Each number is 128 + 32 x the weight over its row's rms, rounded and kept within 0 to 255. Layers, rows and columns count from 0. The size above them is the row's rms in percent of the matrix's.

# layer 10 MLP up, 2048x512, rms 0.0788, rows 1448-1460, columns 256-383
size [102  98 101  97  94  97  92 104 108  98  96  97  94]
[[135 113 117 135 100  73 110 120 174 211 129 130 175 138  95 152  84 139 173 132 127  97 144  79 143 140 198 137 131 145 139 103 162 203 125 149 140 201 167  88 138 105 149 146 154  86 115 181 144 123  82 155 156  58 142 139  98 125 191 152  64 141 177  99 165 154 132 124  95 137 171 185  73 130  86 165 141 162 138 132  97 153 128  88 103 143 104 180 174 150  98  86 105 154  88 153  89  94 149  84 134 161 146 154 124  97 106 146 143 102 141 210  81 130 120 104 113 156 103 185 154  56 179 113 178  49 132 133]
 [130 136 118 181  83 128 124 119  88 140  88  90 142 114  81 135 143 164 126 157 136 171 125  82 174  94 126  76  78 172 109 142 119 119 198 108 144 138 202 101 184 111 106 129  61 162 143  99 153 132  99 138 116  90 167 154 120 164 212 162 121 198 143  97 122 160 161 146 116  87 131 162  70  88 143 144 112  93 142  83  56  84 124 115 116 189  99 162  96 147  88 107 121 157 147  66 109 129 118 130 114 154 104 174 137  30 156 145 142 142  34  85 121 176 140 191 126 110 120 140 105 123 141 156 113 115 153 158]
 [114  92 197 131 113  99 139 115 154 119  78 156 121 126 118 207  97 105 193 135 117 145 173 155 139 106 145 161 119 112 101 111 182 119  64 148 202 101  64 124 147 165  80 124 114 185 135 130 143 109 133 163 147 155  57 142 133 164 126 154 111  83 150 143 135 137 128  96 105 125 132 143 192 170 123 123  89 160 103 114  90 159 138  99 121 124 100 117  84 171 212 149 129 129 159  86  80 146 104  77 115 139 193 163 185 104 107 121 149 143 207 144 105 123 147 110 140 106 176 131 131 157 184 151  91 132  94 112]
 [106 108 132 173 141 159 155 141 106 107 144 157 170 114 110 154 120 121 137 125 119  98 111 116  93 124  95 110 151  74 188  79 154  98 172  64 124 124 160 156  94  90 124 159  98 109 128 128 131 141 130 129 103 117 137  88  75 131 135 171 123 111 141 113 124 137  66 131 172  85 123 135 124 132 149 119  74  69 147  78  49 121 141  65 134  65 137 151 127  48 112 169 195 159 121 151 139 116  85  59 165 102 123 116 162 162 122  96 112 132 119  10  90 119 108 165 105 200 112 178 107  89 154 108 149 156 202  74]
 [103 177 190 144 118 152  82 144 134 163 123 134  65 125 110 189 159 137 181  88 124 150 132 191 147 196 123 120 102  39 109 155 165  71  28 168 152 117 143 161 186 122 159 101 144 150  83 157 212 101 133 178 115 105 161 151 114  83 186  83 103 103 144 122 122 128 146 175  70 176 136 168 145 155 172 119  86 127  96 146 152 124  80 105 117 161  91  41 153 101  70  97 171 116 113  94 135 187 127  98 141 205 154 131 146 163  91 121 169  87 151 106 198 135 100 157 215 127 124 139 125 164 139 153 114 138 128 123]
 [103  75 105 125 100  93 103  48 114 121 181 102 106 157  81  85 124  89 155 127 112 124 135 121 175 177  84  89 100  93 137  60 145 148 126 142 134 104 156 155 142 161 145 131 150 138 111 168 182 136 164 108 135 100 163 129 170  98 182 152 132 123 135 105 173 133 148 107 110 171 157 152 170  92  81 114 153  49  89 106 144 122 105 131 104 123 158 114 131 133 166  51  99 179  90 134 103  69 113  71 177  67 107 148 162 132 108 124 133 119 127 113 106 103 141 134 126  99 103 102  66 115 129 129 135 116  76 140]
 [126 181 113 199 147  50  93 187 140 191 119  88 133 104 122 121 146 110 136 164 113 103 198 145 140 140 143 145  74 143 197  85 154  72 142  90  93 138 177  96 164 112 121 139 148 128 152 148 138 111  94  80 166 153 120  49  28 134 122 195 105 129 134 147 113 104  97 145 105 113 111 144 112  98 181 172 104 141 118 148 194 139 117 134 113  86 135 120 110 123  91 119 150 218 186 134 106 142 139 100 120 115 149 103 155  94 120 167 140 130 185 205 212 136 133 199 138 160 122 123 118 105 132 129  99 121 128 108]
 [166 123 144 136 100 132  70 160 109 108  57 107 138 114 101 123 162 123 153 136 110 123 105 145 123  89 116 110  91  58 107  88 129 155 112 130 145 168 152 169 126 150  95 110 108 129  85 112 141 121 126 165 116 181 123 110 157 130  64 131 189  76 106 169 122 128 103 159 182 147 129  78 129 102 125 144 143 140 158  70 110 126 109 131 110 123 159 140 111  87 107 145 111 145 103 148 149 113 135 174 154 136 118 106 145  87 164 138 129 126 109 153 150 150  99 117 147  14  99 102 173 167 145 141  99 101 151  92]
 [126 110 140 112 200 156 140 114 117  97 145 125  44 148 171 127 138 138 113 118 172 171  52 124 168 133  94 116 121 139 133 106 124 158 151 166  81 212 106 144 150 113 103  81 151 108 114 165 124 116  81 128 144 100  90 147 122 147  51 149 117 135  95  97 122 126 148 120 117 192 109 107 126 125 154  94 132 151 128 150 141 113  86 158 123 113  40 112 147 129 105 124 114 136 181 139  91  82  93 110 133 110 129 115 158 171 117 112 117  91 139 121 169  96  48 174 132  78 151  90 196  96 191 127 146 155 127 116]
 [ 54 153 143 146 102 125 106 156 151 161 149 124 124 156 142 130 165 116  98 110 131 121 128 113  86 137 106 147 142 141 117 111 132 163 109  75 112  91  98 139  97 125 108 141 102 126 114 104 104 209 122 121 106 113 123 139  92 158 159 178  97 199 144 106 139  89 116 158  76 159 136 154 113 150 149 117 182 106  22  57 129 108 180 111 152 195 172 140 141 153 124  95 109  82 119 187 119 116 105 101 120 131  76  98  71 192 121  79  92 103  89 115 224  93 129 142 138 109 137 118 141 180 141 122 128 137  94 129]
 [137 121 141 158 130 134 171 186 116 116 112 164 141  60 134 189  79  78  98  55 101 155 178 130  90 126 143 170 144 153 155 109 112 176  64 175  84 136  63 122 138 144  67 146 135 150  86 142  91 182 113 132 152 162  90 100 111 179  87 172 161 196  95 145 136 111 126 108 152 141 181 156 151 143  84 107  96 138 125 103 137 151  74 158 141  96 154 156  94 122 192 103 128 175 101 112 134 151 114 154 125 174 154  92 171 136 155 138  73 111  87 157 108 177 170 155 176 139 193 143 133 139 105 127 122 106 124 147]
 [130 149 113 164 152 121 159 161 112 134  79 132 110  66 122 136 116 144 160 139 162  99 134 100 129 147 144 126  88  89 164 172 157 182 148 144 100 154 125  63 116 129 181 110 117 159 147  82 189 120 108 147 182 153 151  42 204 157 131  99 189 122 149 151 145 124  71 141 167 117 148 144  98  90  89 120  74 118 110 139 129 110 143 160 181  98 108 128  92 148 165  84  88 122 109 135 126 181 101 131 218 149 101  85 127 115 119 172 119 124 115 148 155  81 150 129 127 166  39 106 121 133  74 128 127  47 110 152]
 [122 141 146  90 147  88 118 103 106  87 158 166 134 102 108 141 114  68 167 145 111  60  61  83 169 104  84 150 134 119 112 114 149 145 128 171 148 110 112 120 142 115 144 124 165  77 108 126  94 141  31 103 148 183 164 110 123 136 158 157 175 140  96  65 170 129 109 161 141 137 128 123 157  75  88  94 138 131 113 120 151 121 152 137  42 146  58  96 113 152 165 127 130 151 134 141 114 121  50 149 107 119 123  81 160 106 133 161 102 125 153 130 153 107 125 141 140 136 199 157 126 119 170 164 126 183  96 123]]
# layer 10 MLP down (transposed), 2048x512, rms 0.0859, rows 1448-1459, columns 256-383
size [102  97 106 110  96  99 100  98 101  96 104  93]
[[121 159 129 133 121 117 143 115 113  95 178 185 127 114 167 143 177  74 149 170 171 150  46 166  95 141 110  95 127 134  80 117 107 107 144 115 121 167 127  70 102 124 119 151 146 181 131 117 130 135 112 108 159 174  82 117 132  89  79 112 108 157 116 136 172 103 166  83 125 139 129 141 158 133 104 161 140 110 109 152 144 101  98 107  92  90 130 125 123 105 110 106 155 174 178 109 131 151  69  92 131 126 209 111 153 145  94  88  63  90 170 122 116 119 129 161 135 125 112 112  68 138 139  60 144 126 143 125]
 [195 121 119 150 102 131  76 107 115 144 157 185  98 122 156  98  87 145 137  90 152  81 155 146 111 146  70 139  99 173 158 172 132 166 133 137 115  78 128 112 150 134 173  77 102 124 149 233 112 141 133 166 116 115 148 131 160 170 139 127 165 147 141 150 119 179 111 164 100  67 103  37 133 137 171 155 121 103 108 135 107 127 118 173 117 112 125 186 135 145 158 106  74 109  83 189 130 204 169  75 111 170 137 164 124  86 152 154 144 129 136 138  95 129 149 133 149 176 119 203 140 145  86 124 139 139 127  95]
 [118 100 134 108 166 149 107 148 122 121 118 128 155 105 122 107 183 105 139  90 128 165 127 133  79  83 137 148 189  96  54  97 116 152 161  63 112 138  76 101 118  98 149 175 116 151 180 119 170 133 101  83 168 160 104 178  76 250 169 133 124 135 102 147 148 132 142 119 147 158  87  71 136 111 151 130 172 102 124 148 103 150 161  75  92 155 163 149  57 106 121 138 103 119 110 110  60 151 157 146 132  85 104  87 154 125  84  98 109 120 185  41 155 119 120 134  99 139  77 120 120 179 145  76 106 110 129 187]
 [182 128 113  91 127 101 131  42  95 147 115 128 128 166 170 101 106  99 108 140 105 131 137  77 146 121  77 142  76 163  86 182  62 159  91 116  58 146 141 126 109 149 140 134 106 177 140 143 124  85 152 142 105 166 148 176 102 182 154 101 140  93 131 156 141  88 193 101 117 183 157 116 183 129 117 147 143 134  89 101 141 158 110 137  58 117 142  64  97 237  97 112 105  31 115 116 125  76  92 159  82 119 146 114  88  83 127 111 129 135 124 105 176 135  88 131 150 125 159 101 109 117 129 129 109 132  37  97]
 [146 147  78 126 109 163  99 107 171 165 172  90 106 136  99  78  85  97 153  92  38 110 187 128 104  76 113  71  78 174 105 113  92  76 159 150  59 120 107 103 144 127 163 182  90 122 113 141 116  70  97  90 158 124 128 143 111 153 102 103 143 165  72 152  96 174  99  91 160 114 119 161 155  88 146 177 138 111 124 156 113 181  62 124 122  72 111 104  54 166 133 137 127 118  87  92 138 148 143 195 139 148 143  95  48 141 134 169  52 190 116  71 163 127 123  64 109 167 153 123 180 133 122 123  94 139 152 152]
 [236  99  94 103 100 135 134 114 135 145 162 156 171 130  97 192 167 149 118 146 107  59 164 128 112 133 214 149 106 146 183 105 189 131  99 100 106  76 144 144 148 172 119 105 125 162 124 152 157 127 126 176 169 125 149  41  96  84 132  89 126 135 157 127 113 135 115 134 111  80 136 105 177 153  86  82 134 170 140 133 156 103 148 111 103  95  91  94 158 137 162 137 133  96 134 129 153 132 132 143 140 138 158 123 116  96 177 156 148 138 152 125  93 118 105 189 118 135  81 137 127 101  95  99 170 110 134 149]
 [138 128 113 173 157 164 108 158 150 124  99 133 180 140 140 142 115 131  82 173 117 134  99 131 114 144 106 153 169 135 111 169 118 110  96 155 112 110 111 111  56 139 144 116 126 141 167 163 150 119  83 115 114 148 112  90 125  93 158 130 118 148 107 150 155 108 164 115  29  68  85 122 156 165  49 149 131 141 120 105 173 162 181 148 138 120 152 116 195 108 158 157 151  99 112 117  90 175 100 146 130  90 135 158 119 138 122 140 172 149 182 130 127 100  32 132 117 152 168 117 174 167 122  88 146 109 119 110]
 [130 146 101 128 177  98 132 142 170 180 136 146 114  89 189 134 130 137 149 175 100 111  67 138 102  89 133 144  64 129 124 120 124 164 101  83 151  99 143 140 128  92  60 119 140 177 183 124 156 149 152 113 127 153 164  67 127 136  92 101  71 161 165 165 180  43 149 123 160 157  90 186 145  90 173  87 169 161 147  76  88 134 106 132 119 111  91 124 123 124 102 153 163 154 214 148 105 136 134 138 198 184 157 160 113 113 181 114  74 101 117 152  98 130 150  92 130  94  56 146 105 165 131 112 170 147 150  92]
 [131  79 113 112 110 115  56 132 125 115 174 156 151 170 119 132 103 184 105 134 137 144 115  97  90 171 182 134 111 165  96 116 134 168  86 108 160 167  88  66 121  98 130 138 149  94  67 135 183 101 181  78 141 137 133  97 104 152 113  69 113 111 132 108 129 158 121 146  78  67 112 145 125 137 148 140  99  58 125 103 167 113  77 135 122 115  69 109  65 116 160 150 126 124 185 163  93 118 108  96 145 105  95 151 118 147 164  60 165 140 134 120 102 133 168 124 115 177 123 146 139  94  63 160  94 181  91 255]
 [135 113 129  62 152 119 111  66 157 104 115 125 151 115 156 132 152 180 126 147 135  74 147 102 152 143 113 111  99 123 126  78 125 145 170 187 166 205 101  94 157 194 156  48 110 124 103 139 104 151 144  89 152 111 162 140 135  93 188  71  96 143  81 123 104 155  97  76 117 134 145 116  97 110 128 124 147 121 162 147 131 144  79  99 152 110 136 176  94 149 144 119 157 171  89 102  68 179 188 159 114 137  98 114 143 138  56  82 162 152 142 147  96 181  98 146 117  94 116  99 121 164 188 121 176 147 104 124]
 [146  82 165 131 131 187 146 185 112 118 113 132 116 123 133 115 163  63 133 150 130 119 126 166 112 100 122 166 148 168  74 123 108  93 146 102 156 114 104 132 116 118 100 167 116 171 164 153 120  79 183 113 134 179  72  70 119 179 147 117 146 137 110 162 121  87 120 137 117 141 173 163  88  75 144 162 154 184 136 120 110 160 113 105 120 121 152 110 116 154 138 135 123 106 126 127 198 124 141 165 106 108  81  73 124  99  94  98 161 135 134 106 135 153 171 130 121 159 165 130 102  81  96  74 117 116 180  75]
 [125 126 129  48 164 136 147  91 102 150 137 127 118 132 152 213 146 110  96 107 172 155  77  20 144 174  55 177 100 125 136 165 107 105  72  70  75 162 165 127 134 124 119 109 117 106 125 133  98  73 104  50 102 118 137 147  96  63 102 124 120 136 132 110  82 133 149 141 128 119 152 113  80 145 109  71  96 145 126 140 162  76 110 137 129 108 160 134 106 105 110 150 107 168 138 147 153  87 135  78  90  86 127 110 157 121 128 127 155 131 152 136 112 159 143 173 116 197 109 167 176 128 135 124 133 153 139 126]]